{
  "num_hidden_layers": 9,
  "intermediate_size": 3072,
  "vocab_size": 8192,
  "qk_norm": true,
  "attn_scale": 0.102,
  "tie_word_embeddings": true,
  "init_std_o": 0.0,
  "learning_rate": 0.0118,
  "lr_head": 0.0048,
  "max_grad_norm": 0.5,
  "decay_fraction": 0.631,
  "train_tokens": 906800000
}
Each number is 128 + 32 x the weight over its row's rms, rounded and kept within 0 to 255. Layers, rows and columns count from 0. The size above them is the row's rms in percent of the matrix's.

# layer 5 MLP up, 3072x768, rms 0.126, rows 547-582, columns 576-671
size [ 96 106 118  99  98  98 102  98  96  98 103 102 101 101 102  98 101 100  97  96  99  95  98 104  95 101 100  99 107  97 100  99 100 100  94 101]
[[116 109 137 127 121 154  74 109 123 115 102 127 138 118 113 163 130  78 112  92 137 145  89 113 129  68 158 138 134  77  99 103  68 124 138 147 144 166 118 127  81  89 137 125 184  81 111 208 140 122 208 135 161 108 187 132 105 134 118 196 172  81 130  99 158 186 104 123  95  86 135 134 160  96 108  68 109 125 152 196 153 147  95 111  57 186 149 117 153 179 172 149 111 157 153  69]
 [131 106 114 171 130 128 127 142 153 138 149 149  83 159 138  81 137 150 143 149 137 117 139 138 106  73 127  77 128 113 153 127  79  54 145 102 185 134 128 100 159 170  89  69 139  94 146 104 155 117 143 128 211  54 129  85 118 128 103 189 123 114 130 139 147  75 137  82 113 119 164 103 154  92 162 139 190 166 136 147 136 147 170 128 111 117 133 119 115 162 191 144 126  88 162 131]
 [ 87 202 128 141 133  45 117  70  92 142 148 114 135 162 145 102 117 137 162 116 118  68 108 136 101 172 124 202 132 132 107 107  51 167 119 110 115 156 134  80 128  91  58  87  60 158 123 145  78 179 104 161 170 134 123 141 101 110 178  90 154  74  65 123 138 103 161 133 133 135  96  66 138 164 118  43 100 102 139  56 178 164  95 145 130  62 118 110 150  93 138 176 143 141  94 125]
 [160 127 126 119 141 126 146 103 131 146 112  87 123 101 145 150  78 113 156 131 144  76 121 151 107 135 104 131 126  83 128 153  54 146 200  81 216 175 130  84 122 185 148  89  57  84  93 123 113 149 160  87 130 141 163 181 110 108 169 205 180 164 194 142  96 143  88 179 177 122 119 134 140  90 182 159 119 136  89 121  88 158  76 162 123 139 170 157 134 134 110 118 146 165  69 141]
 [ 83  61 103 121 138 118 104 143 156 176 118 106  70  98  92 136 143 107 100  89 166 130  99 158 111 143 127 107 165 170 106 143 162 180 129  73  99 109 112 111 112  81  99  87 149 160 137 149 122 103 150 121 109 128 141 151 164 148 116 148  98 186 125  88 120  79 152  97 181 124  83 152 154 137 108 121 156 110 116 160  90 111 116 161 139 180 117 153 157 188  97 138 170 141 154 201]
 [129 119 108 132 135  96  93  82 112 179 162 115 137 120 177  88 140 172 140 149 112 115 112 147 135 102 197 112  71 112 150 152 102 153 140 130 123 179 149 122 144 128 119 121 159  98 120 134 181 123 126 147 159  99 130 133 125 125 129 223 110 142  95  57 181 179 150 106 119 120 170 155 100 160 143 121 180 146 147  86 112 145 127  74 102 136  56 107 188 141  99 112 110  86 116 125]
 [ 88 114  67 143 104 166 136 138 125 142 148 148 125 132 142  92 142  94 124 142 169  78 157 118 178 139 152 175  36 103 114 140 144  64  97 120 132 136 146 144 110 175 182 111  92 154 133 123 136 204 133 167  94  85 130  56  79 157 112 111 123 162 141 112 140 140 127 101 147 121 113 141 122 139 140 108 115 103 146 101  92 146  87 157 153 153  78  87 178 119 128 144 164 123  98 137]
 [122 115 105 113 207 144 100 116 154 142 141 116 112 150 144 119 152 158 111 113 131 148  89 112 111 166 168  61  87 107 121  91  87 131 127 125  61 149 163 121 135 106 162 172 138 152 101 112 182 157 135 162 151 149  97  87  92 132 117  88 130 120 107 125 146 114 114 170  69 149 159 154  96 176 162 126  54 116 129  89 193 123 185 109 113 126 196 175 144 124 125  95  95  97 161 103]
 [137 108 145 139 122 172 111  89 128 113 154 118 173 121  99  92 121 111  92 117  95 102  84 115 109  99  82 121 211 106 119 134 116 123 139 119  77 155 135 151 124 106  99  99 170  65 149 128 136 175 120 153 155 143 139  99 151  41 215 131  89 112 214 133 139 186 144  83 176  58 111 129 122 145 178 140 140 122 133  97 110 107 126 136 128 106 131 127 118 149 152 132  92 137 140 150]
 [127 102  70 125 132 161 188 122 169 143 186 100 104  93 144  50 145  84 124 123 147 137 192 135 121 124 146  67 118 110 139  71 109  73 125 140 156 173 117  98 131 156 187 140 107  86 166 139 119 128 107 131 150 115 105  98 150 136 110 129 106 117 137 128 110 136 135 146 147 136  47 144  88 106 144 147 142 127  95 148 154 122 152 120 210 153 147 142 143 140  93 140 173 154 117 113]
 [ 90 162 127 123 122 144 128 133 141 124 110 185  44 156 120  82 104  98 137 135  99 119 152 195 173  71 142 105  94 114 213 118 203 164  93  70 149 143 106  95  75 151 126 110 154  94 165 119 110 124 125 107 130 105 134 143 146  87 169 142 155 109 133 159  60  69  89  57  92 101 130  83 142  85 104 141 110 119 167 154  46 104 140 165 117 147 138 131 163 111 149 150 102 113  90 100]
 [150 118 190 109 111 155  90 127 128 141 122 151 136  71 125  95 150 146 134 140 176 152 136 129 137  46 165  98 111 129  92 146  30 108 166  91  77 133 134  85  80 124 126 164  88 104 195 190 126 125 115  89 149 112 116 134 177 107 138 149  71 113 143 123 110 152 141 112  77 138 172 152 151 156 160 131 110 126 170 183 167 125 199 215 133  68 180  99 162 120  78 149 122  83 136 190]
 [105 104  54  90 128 124 164 146 142 103  82 122  69  84  84 140 136 166 107 153 173  51 139 184 106  96  79  84 199 119 148 118 176 153 111 108 124 103  57 112 129 138  88 206 144 154 132 124 121 128  76 153 138 111 121 158 161 174 104  65 117 113 203 130 153 119 130 116 117 149 132 146 118 124 104 150 124 101  82  99 132 137 102  96  68  90 149 167 126  64 179  99 133 143  94 120]
 [160 177  65 100 196 138 145 155 114 182 149 142 132 166 204 120 114 126 166 147 100 121 123  87 109 100 102 166 158 119 134 140 102  88  71 159 153 146 148  80 130 159 110 128 143 137 169  89 132 165 158 107 140 145 125 175 116 107 168 136 125 121 109  94  87 200  75 139 102 119 102 140  87 137 101 120 155  81 149 154 135  76 118 117 124 171 145 132 107 185 107 132 115  35 162 136]
 [134 125 141  94 127  65 121 136 104  80 134 138 109 153 133 125 107 116 122 141 155 184 144  59 120 136 139  86 116 173 135 145 101  89 137 101 141 145 114 130 177 152 139 117 111 101 109  98 133 123 108  54 198 103 182 120  82 159 169 116 110 115 127 134  94 148 184 131  87 199 151 166 140 183 107 178 212 141 136  97  90  92 112 107 152  98 124 187 107 160 108 125 143 136 135  98]
 [131 115 134 149 115 109 130 151 120 132  94 156 101  62 114 145 141  67  82 147  83 120 118 156 133 130 187 118 158 167 165  72 102 163 130 144 123 112 101 129 153 180 151 113 125 206 111 138 130 152 109 123 141 148 123 120 141 125 128 130 109  85 119 110 128 143  64 194 162 154 117 107 154 154 120 136 199 144  80 140 174 154 129  95 113 155  90 122 180 171 127  56  83 132 113 135]
 [106 106 154 125 177 148 116 135 118 136 146 101  92 129  89 136 138 116 142 141 105 196 102 151 118 145 107 155  87  80 101 134 156 136 164  61 187 118 124 182 120  98 137 187  59 109 140  96  99 104 119 159 150 171  88 137 146  90  99 148 158 114  41 108  99 114 129 142 180 121 111  47 112  57 146 103 134 158  95 191  68 126 118 134  97  87 143 192 160 128  92 169  69 166 124 130]
 [ 95 174 138 106  88 120 133 133 148 146 132  81 181 142 117 117 139  67 148 147  93 160  43 139 144 212 206 145 108 111 113  77  72 150 120 163 149 125 147 139  66  93  72 150 111 147 149 115 148 135 126 141 133 202 133 128 101 117 121  92 129 133 109  87 120 141 136 197 102 129 139 124 107  98 151  93  86 111 124 145 147 132 129 132 137 168 144 169 147 122  99 103 117 172 144 133]
 [130 147 145 118  93  79 188 113 170 164 129 166 131 183  99 123 118  83  73  71 133 157 120 122 153 124 135 106 114 158 126 160 132 152 172 116 150  70 157 116 123  92 157 111 106 100 154 123 159 119 155 139 115  70 198 146 101 192 117 106 118 134 151  77 182 168 174 123 151 145 130 135 120 103 116  97 140 157 131 133 156 199 138 162 127 100  89 126 105 129 148 110 101 124 120 131]
 [120 122  86 186 187 157 141 170 117 125 136 100 173 142 156 183 114 108 131 124 163 158 111 112  84 138 118 211 134  93 198 150 112 138 127 161  98 154 149 151  65 107 109 130  69 137 117 100 124 119  91 127 170 164 154 134  92 106 147 126 171 140 141  60 137  96 112  86  94 192 119 174 152 128 132 122 148 158 141 173  85 145 137  64 142 176 205  96  88 162 122 144 115 127 142 158]
 [ 87 101  86  95  63 190  94 124 132 135  92 144 155 110 114 129 162 103 144 118 142 117 170 196 119 160 128 115 115 141 144 179 135  95 101 102  60 108 144 143 128 121 166 125 166 126  99 171 126 124 131  71 129 160 154 123 167 146 117 154 148  85 142 164 129 128 131 118  74 133  37 136 104 114 160 105 144 132  94 106 186 111  95 141  75  81 195 133 114 143 167  51 159 136 140 137]
 [111 125 109 148 160 121 104  85 119 121  77 142 150 144 135 116 148 115  86 105 171 144 139 174 116 103 114 121 132 148 105 162 152 110 140  90 138 114 129 149 147 148 113 145 113 134 184 165 159  98 119 170 109 144 136 152 126 107 113 169 129 137 124  54 159  48 132  96 132 160 141 144 102 131  98 114 118 135 121 129 152  90 106 100 107 151  89  92 131 171 129 172 133 117 135 129]
 [190 108 139 121 140  86 120 104 118 112 103 128 169 103 148 168 107 125 108 115 193 145 137 114 179 127 133 185 114 140 145  98 133 101 152  41 107 109 170 144  59  76 205 160 130 193 134 112 116 122 166  80 131 178 168 144  86 101 154  97 177 121 109  59 150 124 121  78  95 163 145 145 118 134 129 130 142 171 143 185 144 158 106 108 113 154 161  68 145 185 195 206 135 182 101  90]
 [ 88 118 126 145 141 121 144  66 167 127  98  61 196 132 147 132  93  99 167 117 130  87 123 118 142 158 139 121 145 169 145 105  90 144 101 113 109 105  80 182  96 129 131  87 197 119 109 147 207 127  76 193 159 157 115 106 112 160 142 132 100 164 190 174 119  98 139 108 136  88 126 151 158 200  90 102 105 168 117  56 166  85 146 149 131 131 115 117 123  95 120  82 112 115  94 164]
 [201 137  95 159 112 178  93  99 185 120 155 156  93 144 165 125  63 130 166 195 102 136 128 141 110 132 111 155 131 109 153 134  81 142 126 148 147 170  90 152 111 204  98 140 132 158 153 182  87 106 171 139  94 210 127  98 123 144 149 134 170 116  86 202 110 118 138 141  58  84 103 117 126 108 151 117 183 153 127  93 124 121  80  75 144  97 165 103 183 153 123 115  93 116 144 148]
 [121 153 123 114 116 124 155 185 150 125 145 134 160 137 154 160  60 163 176 150 189 118 110  62 114 206 121 131 194 115 123 159 191 177 146 149 167  88 171 122 114 140  84 156 147 118 101 133 138 100  34 149  46 164  61 136 170  46 119  92 108 138 163 148  94 138  94 105  90 185 145  94 148 143 127 138 119 137 138  70 139 128 121 169 184 212 138 158 186 193 158 150  82 128 108 135]
 [ 84 129 139  83 118 190 137 163 138 122 124 169 161 177 123  84 133 108  97 163 115 152 100 129 119 144 135 135 173 119 139 202  83 111  82 104 186 123 208 158 119 160 123 114 147  84  96 129 129 129 110 127  94  80 166 165 171 135 113 178 157 119 119  89 135 150 127 168 168 118  90 163 138 136 101 145 118 133  95 108  69 138 163 109 110 111  80  73  97 159  68 107 146 103 178 105]
 [104 108 123 134 102 133 128  57 181 116  70 184  85 156 146 138 153 159 140 132 127 201 115 117 120 151  85 131 128 119 120 130 134 162 134 106 139 130 128  82  95  66 188  79 101 151  66 129 126 132 126  75 144 119 125  91 126 138 133 117 134  54 137 129 148 152  93 175 165  34 118 108 158 114  93 114 111 142 116 117 154  87 144 202 195 144 146  66  80 126 135 122 102 141 124 121]
 [138 182  61 122 143  83  85 117 154 146  80 176 109  80 131 113 148 109 150 145 108 111 134  47 113 151  52  68 123 128 134 138  68 145 196 101 175 100  75 152  93 112 114  80 186  81 166 171 118 122 105 105 133 139  98 111  85 115 130  62 192 198  68 189 156 162 135 139 129 172 161  63 170 102 162 186 147  87  95 170 156 145  74  93 107  90 113  69 161 147 122 120 116 118  95 131]
 [188 139 117 141 160 121 113 126 148 169 110  83 168 114 128 100 148 139 171 146 159 143 145 159  82 121 114 142 101 135 184 137 153 122 162 101 117 106  97 121 117 192 189 132 126 133 165  91 102 172 125 158 104 144 140  98  89  80 125 107 190 133 146 112 140 124 144 103 104 130 103 138 101 126 152 182 135 164 135 130 109 123 133 138 131 145 128  97 126 133 111 171 145  97 113  71]
 [119 113  96 116  47 167 114 115 157  78 120 114 186 170 104 108 133  98 160  86 122 157 100 141 103 102 108 159  80 138 138  29 104 132 109 127 157 171 150  81 114 113 175 134 132 128 122  94 131 183  82 148  97 116 109 167 159 143  77 186 170 135  51 122 181 132 143 136 139 116 157 178 153 150 131 145  68 124 119  71 127 139 107 155 135 167  72 144 167 150 117 123 109 148 102 118]
 [135 151  91 143  68 180 149 128 140  57 136  32 168 161 118 106 119 142 143 142 115  79 153 104 130 143 120  89 114 160 102 206 131 139  99 103 123 136 165  68 127 116 155  84 139 174 113  71 139 148 118 132 146  91 191 131 123 137 160 181 115 195 110 129 133 177  98 112  70 163  88 142  95 136  93 159  81 125 150 121 149 115 122 127  94 144 104 115  84 117 139 108  99 131 159 126]
 [104 118 101 108 159  98 170  90 173 143 167 157 173 117  75 176 116 125 129 109  93 150 168 148 137  75 171 153 117  92 170 100  93 186 144 119 152 101 102 117 111 102 153 137 144 111 176 152 120 161 179 117 186 117 114 165 141  97 136  82 126 120 103  79 126 155  98  86 123  89 122 163 146 158 120  82 181 118  86 127 123 124 113  91 128 143 121  98 146  95 157 182 110 165 147 155]
 [113 109 188 109 106 136  54 100 153 181 144  88 104 114 111 154 196 152 141  66 118 110 175 152 106 122  78 148 149 129 218  99 147 101 105 161  93 111 145 200 135 128 136 164  58 159  67 145 247 110 179 119 164  92 144 107 119 178  78 105 113 155 126 176 140 135 114 149 130  69  90 114  96  95 133 133 116 164 154  95 155 112 108 101 139 120 141  87 170  76 138 167 104 163  90 146]
 [145 115 146 147 138 133 119 124 103 120  66 113 174 125 113 107 180  54  73 156 166 133 139 173 137 125 134 176 150 173 106 141 132 161 151 144 102 171 137  86 172  82  99 144 179  85 145 180  99 179 185 148 146 131 175 188 105  92 146 184 148 105 188 153 154 111 139 157 131 161  37  99  84 125 135 136  86 127 162  72 142 129 147 132  94 132 114 107 146 154 126 154 135 152 165 145]
 [ 40 124 163 140 120  97 148 140 135 105 109 112 122 117 176 153 154 163 160 179 187 154 130 147 147 155 105 101 134 158 160 129 137 166 114 166 106 133 123 166 123 117  78 150 141 136  93 135  99 113 102 116 126 136 204   1 109  93 135 136 124  92 166 128 104 156 106 167 125 145 109 116 183 118 145 165 109 169 199 127  98 123  81 113 134 117  73 103 115 159 132 132 127 160 148  71]]
# layer 5 MLP down (transposed), 3072x768, rms 0.0327, rows 547-582, columns 576-671
size [ 94 110 122  94  97 100 105 102  97  97 103  99 101 105 103  94 100  99  92  97 100  92  95 103  94 100  97  98 108  97  98  96 102 106  93 102]
[[127 145 178 122 129 125 143 177 161 135  77 143  84  98 112 162 143 143 115 128 156 105 168  94 182 101 109 186 174 160 141 105 177 159 134  86 172 108 177 145 113 180 129  84  96  71 131 126 118 133  67 117 154 138  98 105 105 123 128 161 124 120 120 138  93 104 149 124 171 101 127 110 129 103 119 148 106 136 185 147 149  76 168 159  76 108 132 171 125 122  73  70 124 145 134 100]
 [ 96 173 120 116 133 123 183 157  89 143 122 111 115 166 113 101 118  72 134 163 145 111 144  75 140  96 119  47 135 119  56 138 175 157 134 162 177 160  89 130  96 150 104  81  80 115  59 137 137 134 128  92 108 113 151 149 113  88 124 145 112  55 115 144 162 107 118  92 150 108  73  88 104  99 145 172 151  90 113 120  92 141 126 209 136 139  78 101 132  95 164 110 164  72 194 173]
 [146 157  85 130 152 172 112 148  74 137 111  82 185 169 161 112 130 100 181 149  59 143 118 101  69 109 136  91  95  82  96 115 116 140 148 112 113 129 178 124 118  69 157 102 123 104 108 115 114 186 104 169 173 138 142 134 111 109 162 120  86 135  76 154 142 115 105 128 174 173  54 129 114 118 139 115 151  56  79 150 132 133 131 168 105 102 133 161 173 109 179 167  82  80  87  92]
 [124 148 143  70 157 142 111 219 180 145 121 137 101 166 165 172 132 136 152  99 154 149 149 121 149 126 101 175 126 228 129  92  90 110 153 157 135 154 155 123 137 161 105  77 125 114 125 138  87 134 133 136 162 179 123 109 184 175 107 111  87 106 124  90 137 170 116  64 104  68  98 126 102 122 171 136 138 144 129 191 131 172 131 123 118 137 141 107 176 119 136  84 134 140  96 159]
 [146 106  54  75 174 161 132 116  94 106 124 129 159 164 110 159 128  75 102 155 122  96 127 135  97 106 128 145 128 158 100 141 209 159  85 136 127 119 121 103 147 168 164  76 127 211 108 130 158 131 123 165  88 157 163  98  89 135 147 137 146  78 153  74 108 138 124  68 176 139 135  76 132 135  76 163 175 171 129 122 144 134 161 151 206 138 147 155 151 113  98 173 107 124 170 116]
 [150 117  72 147 106  99 113 193  91  80  82 110 116 138 176  79 158 157 109 122 121 118  60  99 105 128 133 150  73  88 143 199  95 106 126 152 151 133 138  99 181 147 102 102 135 156 110 145 138 146  54 131 141 156  49 158 144  98 176 200 151  72  92 166 134 141  97 137 125  79 121 122 154 136 127 108 181 144 188 140 109 105 149 103 107 106  92 118 189 125 139 106 171 122 160  92]
 [ 97 196 112 142 138  87 108 168  76 102 181 186  89  68 123 154 152 115 131  98 139  81 177 147 106 135 135 162 134 104 126  94 158 102 138 127  53 110  72 124 141 166 141  78 169 128 170  65 138  88 131 171  72 136  73 135 139 171 211 135 144 186 114  84 122 114  97 175 146 121 112  76 125 170 135  56 123 119  92 193 150 130 160 143 180 158 166 108 140 192  95 132 158 102 143 113]
 [118 180 158 155 142 110 124 154 113 154 160 149 138 111  64  67 181 139 146 185 130 183 142 111 183 120 149 189 118 172 141 101 162 129 165 128 157 110 139 110 175 157 146 189 157 129 144 125 168 107 107 103  91 120 173 122 157 165 127 141 152 132 122  85 181 126 100  89 141 127  86 138 120 112 129 104 155 113 172 112 125 128 167 163 130 117 141 141 105 140 183 163 177 119 152 122]
 [144 155 115 154 139 153 145  72  91 112  75 159 105 160 140 165 243 170 126  55 135 106 101 121 105 102 157 117 139 190 108 141 110 133  54 165 163 133 121 122 131 102 128 151  63 117 119 192  99 168 118 154 108 111 115 122 156 151 173 131 114 129 113 121 161  67 169 123 111 118 146  86 131 135 125 132 184 110 140 152 119 122 164 125 143  94 106 119 152 113  98  96 153 120 169 159]
 [137  82 139  95 123 124 114 129 149 128  88 115 134 148 128 170 118 192 120 128 134 172 133 144 107 123 120 182 137 157 223  99  83  95 119 126 107  52 121 105  72  66 145 137 188  88 104  99 148 113 187 136 176 112 161 108  94 137 122 146 120 134 160 122 146 165 182  83  97 155 122 154 164 150 109  85 150 138 141 152 137 214 120 140 130  98  97  97 116  96 132 190  92 147 129 153]
 [200  66 161 112 102  61 151 134  82  78 101  49 153 171 114 160 146 101 113 162 113 132 123 155 212 101 107 124 184 155 133 132  61 134  74 168 149 132 115 182 121 160 120 114  96 144 132 136 114 121 109 191 162  72 122 135 140 132 160 148  93  90 136  85 120  64 146 101 134 126 114 148 172 147  49 140 134 147 141 149 113 105 108 118  83  88 133 155 136  98 138  75 152 151  89 154]
 [103 154 170 114  99 128 175 207 130  60 143 123 157  62 114 141 138 131 181 108 145 160 151 110 177 143 131  62 134 136 177 141 140 103 188 136  78 132 175 168 145 126  79 151  91 123  91 169 123 118  91 100 185 100 146 169 110 117 123 171 149 143 116 152  65 149  99 151 140 205 164 194 128  42 133  72 145 153 212 134 167 145 139 147 136  90 104 212 110 136 111  97 125 107  90 125]
 [ 88 145 144 126 120 158  84 117 214 157 144 137 131 137 134 112 123 119  64 112 148  84 117 127 190 163 119 149 111 121 199 102  97 133 113 110 133 144 150 127 125 107  59 122 140 178 141 174 112 132  97 110 130 131 132 109 245 104  72 148  69 151 127 140 145 130 137 109 151 146 151 130 140 129 122 111 101 133  13 126 129  88 146 126 114 164 155 138  99 120 117  93 165 154 128 113]
 [144 134 122 156 125 128 156 174 141 130 129 166 115  92 134 108 117 114 118 117 115  45 138 135 101 141  81 101 145  93 205 118  98  95 149  83 168 125 162 140  83 197 126  82 106 184 162 103 177 143 126 151 136  92 133 160  80 134 111 190 114 137 176 166 109 128 172 136  69 149 114 174  94 154 132 128 129 100 106  98  80 156  83 165 130 167 128 158 100 141 130 114  86  32  93 125]
 [136 194 156 130 165 105  85 166 165 121 132 186 208 169 148 117 132  93 210 160  77 147 132  96 119  99 181 133 137 106 194 142 155 115 129 135 126 121 122 173 126 102  93  95 186  68 145  68 146  89 142  99 168 129 139  87 115 111 117 154 103 105 125 120 125 145 174 132  91 101 150 145 219 107 160 116 133 139 106 117 148  83 124 102  76  89 207  88 117 187  82 123 162  90  67  98]
 [121 161 138 146  95 181 122  75 120 187 154 125 111 124 154  58  73 184 158 110 143 122 116 146  48 103 132 169 149 155  61 124 171  77 100 143 120 133  81  94 146 140 165 114  86 124  78  97  50 103 164  82 119 128 107 159 180  88 193  49  90 134 126 104  76 108 148 208 139  90  81  99 152 141 128 130 196 109 140 142 140 122 114 133 129 120  83 115  97 162 147 129 131  63 142 158]
 [189 119 101 173 199 130 159 130 113 126 126 172 172 154 104 113 102 149 104 111 138 147 167 107 149 134 108 147 131 171 138 167 104 126 121 133 135 111 134 145 153 181 160 181 145 145  91 127  96 120 138 120 132 138 119 131 104 106 127  36 148 177 148 167 168 108 147 116  94 123  97  77 106 127 102 135 190  89 127 167 144 121  55 124 111 139 112 153  96 165  99 198 126 146 189 107]
 [114 136 120  86 131 134 147 178 139 193 132 133 129  94 136 156 153 124  85 163  86  77 181  98 145 194 200 133 113 128 118 151 143 131 115 131 180 153 155 134  83 139 186  78 152 119 134 161 165  93 127 117 121  78 179 154  99  67  94 131 194 133  79  80 151  87 197 130 115 153 132 143 156 143 126 124 108 133 176 113  64 131 130  83 128 117 122 103 104 123 137  90 109 190  99 102]
 [137 168 113 133 139 123 187 132 124 177 130 167 114  85 137 164 123 173  76 115 144 120 162 179 116 109 143 121 146 115 114 155 152 237 134  74 104  98  93 122  76 133 153 116 126 108 148 156 157 155 141  88 126 133  78 101 132 119 127 124 146 125 122 117 157  66 106 188  84  60 125  85 104 147 119 105 147 106 111 102 158 164 170 123 110 198  54 152 115  89 105 131 172  90 166 163]
 [158 176  66  74 137  95 102 143 135 148  74 113 174 171 158 141 162  93 113 150 161 125 127 172 143 169 138 167 128 135 178  93 159 136 122 165  87  76 129 177  90 124 151 189 147  98  97 135  92 116  89 148 100 167  73 156 174 117 142 148 137 131 132 153 120 180 121 162 119 209 155 138 154 138 203 178 156 116 140 165 123 113 115 125 137 142 108 139 116 106 137 104 155 130 104 131]
 [ 85 119 108 115 153 121 124 132 145 144 123 115 140  78 117 172 126 128 143 135 161 107 102 145 145  98 100 106 147 156 114 147  75  96 134  89 142  86 163 106 122 111 155 105 183 116 123 173  74 126 107 130  76 107 101 183 133  82 136 110  58 149 156 129 104 110  95 120 199 107  81  48 141 156 105 112 128 101 152 104 119 152 115 116 138 149 134 164 138 147 172 124 141 145 118 155]
 [146 179 162 150 136  73 144  78 138 110  57 137 132 160 121 138 161 103  84 126 168  89  81 113 157 119 149 141 138 122 126 146 147 118 114 100 101 129  98 117 150 127 165  95 108 112 136 147 158  96  76 168 133 101 119 150 126 141 145 130  91  57 106 169 165 169  81 134 158 142 120 109 127 145 114 102  88 183 101 129 105 162 135 131 129  70 162 127 175 161 163  83 143 104  99 111]
 [119 127 104 121 208 132 116 115 118 135 182 129 113 148 118 127 121 143 114  96 140 124 136  72 127 150 128 109 130 158 142 139 127 119 125 169 143 119 113 146  75 101  98  61 181 142 162 122 194 145 161 150 110 114 137 105 174 114  94 105 134 144 185 131  69 154 129  90 117 150  68  91 151 108 160 114 137 201 180 122 134 127  81 102 135 160  91  95  88 143 118 166 155 162 111  69]
 [150 107 116 128 126 169  96 120 109 183 174 123  62 128 157 127 138  59 129 128 119 130  92 186 104 186  92  75 111 118  60 166 132 102 144  69 158 126 142 109  80 113 127 114 121 108 107 114 129 146  95 163 171 170 153 182 139  75 131 111 137 156 187 114 131  60 159 124 137 103  85 105 123 176  94 144 107 170 131 147 149 175 118 141 125  93  79 111 160 132 119 166 101  99 103 179]
 [191 158 151 144 115 200 148 133 135 158  67 156  29 115 133 130  75 101 121 110 120  71 104 128 112 103 127 150  99 167 144 112 127 113 107 147 122 115 149 101  93 132 119 100 114 158  86 101 136 132  71 125 119 129 125 142 115 145 121 137 105 124 154 112 126 132 103  75 118  96  92 126 130  76 125 138  98 140 135 163 133 194 177 104 177 119  21 111 110 148 124  82 109 134 114 112]
 [ 79 101 116 153 104 129 104 196 134 111 148 135 142 123 138 191 118 103 199 150 108 164 143 112 127 112 177 118 127 180 132 121 132 104 112 122 118 148 125 152 117  90 140 130 195 110  84  71  95 142 191 143  94 107  95 116  98 101 163 144 116 155 113 133 116 103  87  53 141 159 182 122 100  48 145 162 139 137 131 104 115 105 154 157  95  92  82 158  93 147 154 138 171 163 103 163]
 [124 148 100 154 115  80 175 150 125 109  96  86 120 138 167 144 106 140 132 153 133 101 107 153 131  99 113 124  92  85 143  89 150 167 193 125 156 147 136 135 196 145 130 162  95 186  76 144 130 179  90 109 116 125  98 156  93 132 138 123 165 165 117 124 127 170  78 110 162 123 190 154 172 151 182  85 107 126 106 143 143 198 119 146 151 153 167 171 150  95 132 103 138  91 127  69]
 [141 118 138 140  50  73 119 104 151  92 120 182 100 125 135 146 140  88 121 168 177 132  71 145  89 137 157 157 110 101 190  74 134 133 123 128 166  68 115 109 143  88 151 188  81 107  60  74  70 171 193  86 140 148 126 122 101  68 184 101 107  69 166  85 181 118 121  98 136  95 157 102 144 114 126 100 155 118 141 130  83 174 161  99  84 122 172 127 116 150 102 128  76 123 100  94]
 [163 150 135 179 163 122  89  80 109 167  80 130 157 103 147 106 130  64  93 112 109 142 108  63 136 138 126 118  86 146 134 193  67  76 140 152 104 161 109 131 172 161 118 162 105 109 124 160 188 140 119 104 124  90 114  79 120 147  72 100 103 159  79  68  72 120 164 118  87 114  81 151 131 145 133 110 117 188 163 141 160 128 152 147 140  76 165  85 133 126 133  78 126 151 132  90]
 [136 164 143 102 116  69 118 155 108  82 121 174 214  96 111 135 168 127 138 137  52  93 114 123 143 108 119 173 107 179 126 138  66 114 122 111 181 157 144 149  89  79 151 146 128 167 173  43  87 134 125 109 172 119  82   0 128 125  80 134  98 118 146 141 139 133  95 128 154 132 133  99  94 126 197  73  84 115 114 146  97 154  70 128 139 114  73 166  72 141 117 160 155  97  93 140]
 [122  54  87 130 132 131 138  99 181 127 144 131 159 100 130 115 139 128 162  89 195 158  58 125 128 148 107 198 155  69 211 138 130 165 123 132 119 144 149  96 154 122  92 152 138 120 108 117 171 121 172 181 154 136 119 168 151  94 143 148 120 163 148 108 118 103 142 133  26 140 147 150 212  70 162 115 100 152 136  71 140 179 151 122 167 133 102  59 155  99 112  78 145 191 102 151]
 [144 148 132 105 115 143 144 143 137 187 121  76  83 158 186 163 100  64 154 127  97 147 131 145 115 167 136 165  41 149 139 160  99 179 118  79 134 131 154  69  84  79 165  98 110 120  64 125 112 189 135 133 109  98  57 179 196 198  90 136 104  96 109 119 151 176 138 164 108 102 177 136 112 121 165 139 155 114 156  97 129 159 159 147 154 165 132 173 128 169 145 154 119 119 147 185]
 [138  93  92  91  55  71 153 108  92 105 165 101 172 139 135 150  88 154 153 132  94 106 143 133  86 131 143 133 107 116 108 150 173 137 151  98 181 174 156 143 104 145 204 120 115 173 146 141 137 167  94 130 101 116 124  88 173 110 172 108 105 115 104 159 182 174 146 187 149 149 137 173 195 120 162 100 140 144 164 108 117 136 112 183 150 158 184 136  99 128  89 100 117 103 167  96]
 [145 141 111 128 153 126 116 137 113 138 108 160 196 125 172 114 200 178 101 130 188 112 149  79 114 214 121  97 164 128 160 154 113 161 143 122 164 136 108 127 158 133 128 201 165 112 133 124 111 175 108 128  80 188 122 122  98 168  37 129 150 102 105 200  74 131 161 108  60 100 127 146 123  99  80 164 141 130 101 152 105 169 135  74  93 104  85 160 107 163  89 116 131 115 171 142]
 [126 157 108 152 141 130 123  97 146 142  67 167 109 107 127  70 127 116 109  78 147 165 150  93 105 118 188  79  98 171 134 163 138 176  86 152 133 112 142 140 155 185  83 101 127 183 140 127 178 141  65 179 136  91  94 124 156 102 155  97  98 163 118 166  53  92 121  76 138  83 149  32 146 152  77 163 123 105 151  89 136 133 144  71 143 160  96 109 179 179 240 115 148 128  77 149]
 [ 86 187 124 108 182 110 147 158 137 176 127 103 146 122  78 108  89 163 137 115  94  83 126 129 122 157 131 151 116  76 101 111 159 171 127 141 128 124 122 155 180  89 177  98 122 117  99 110  72 137 124 144  95 132 122 146 112 145  96 160  98 118 149  88 109  64  76 208 184  66 131  93  93 103 111 150 167 111  82 187 130 113  90 160 151 195 130 112 126 130 145 168 123 162  85  57]]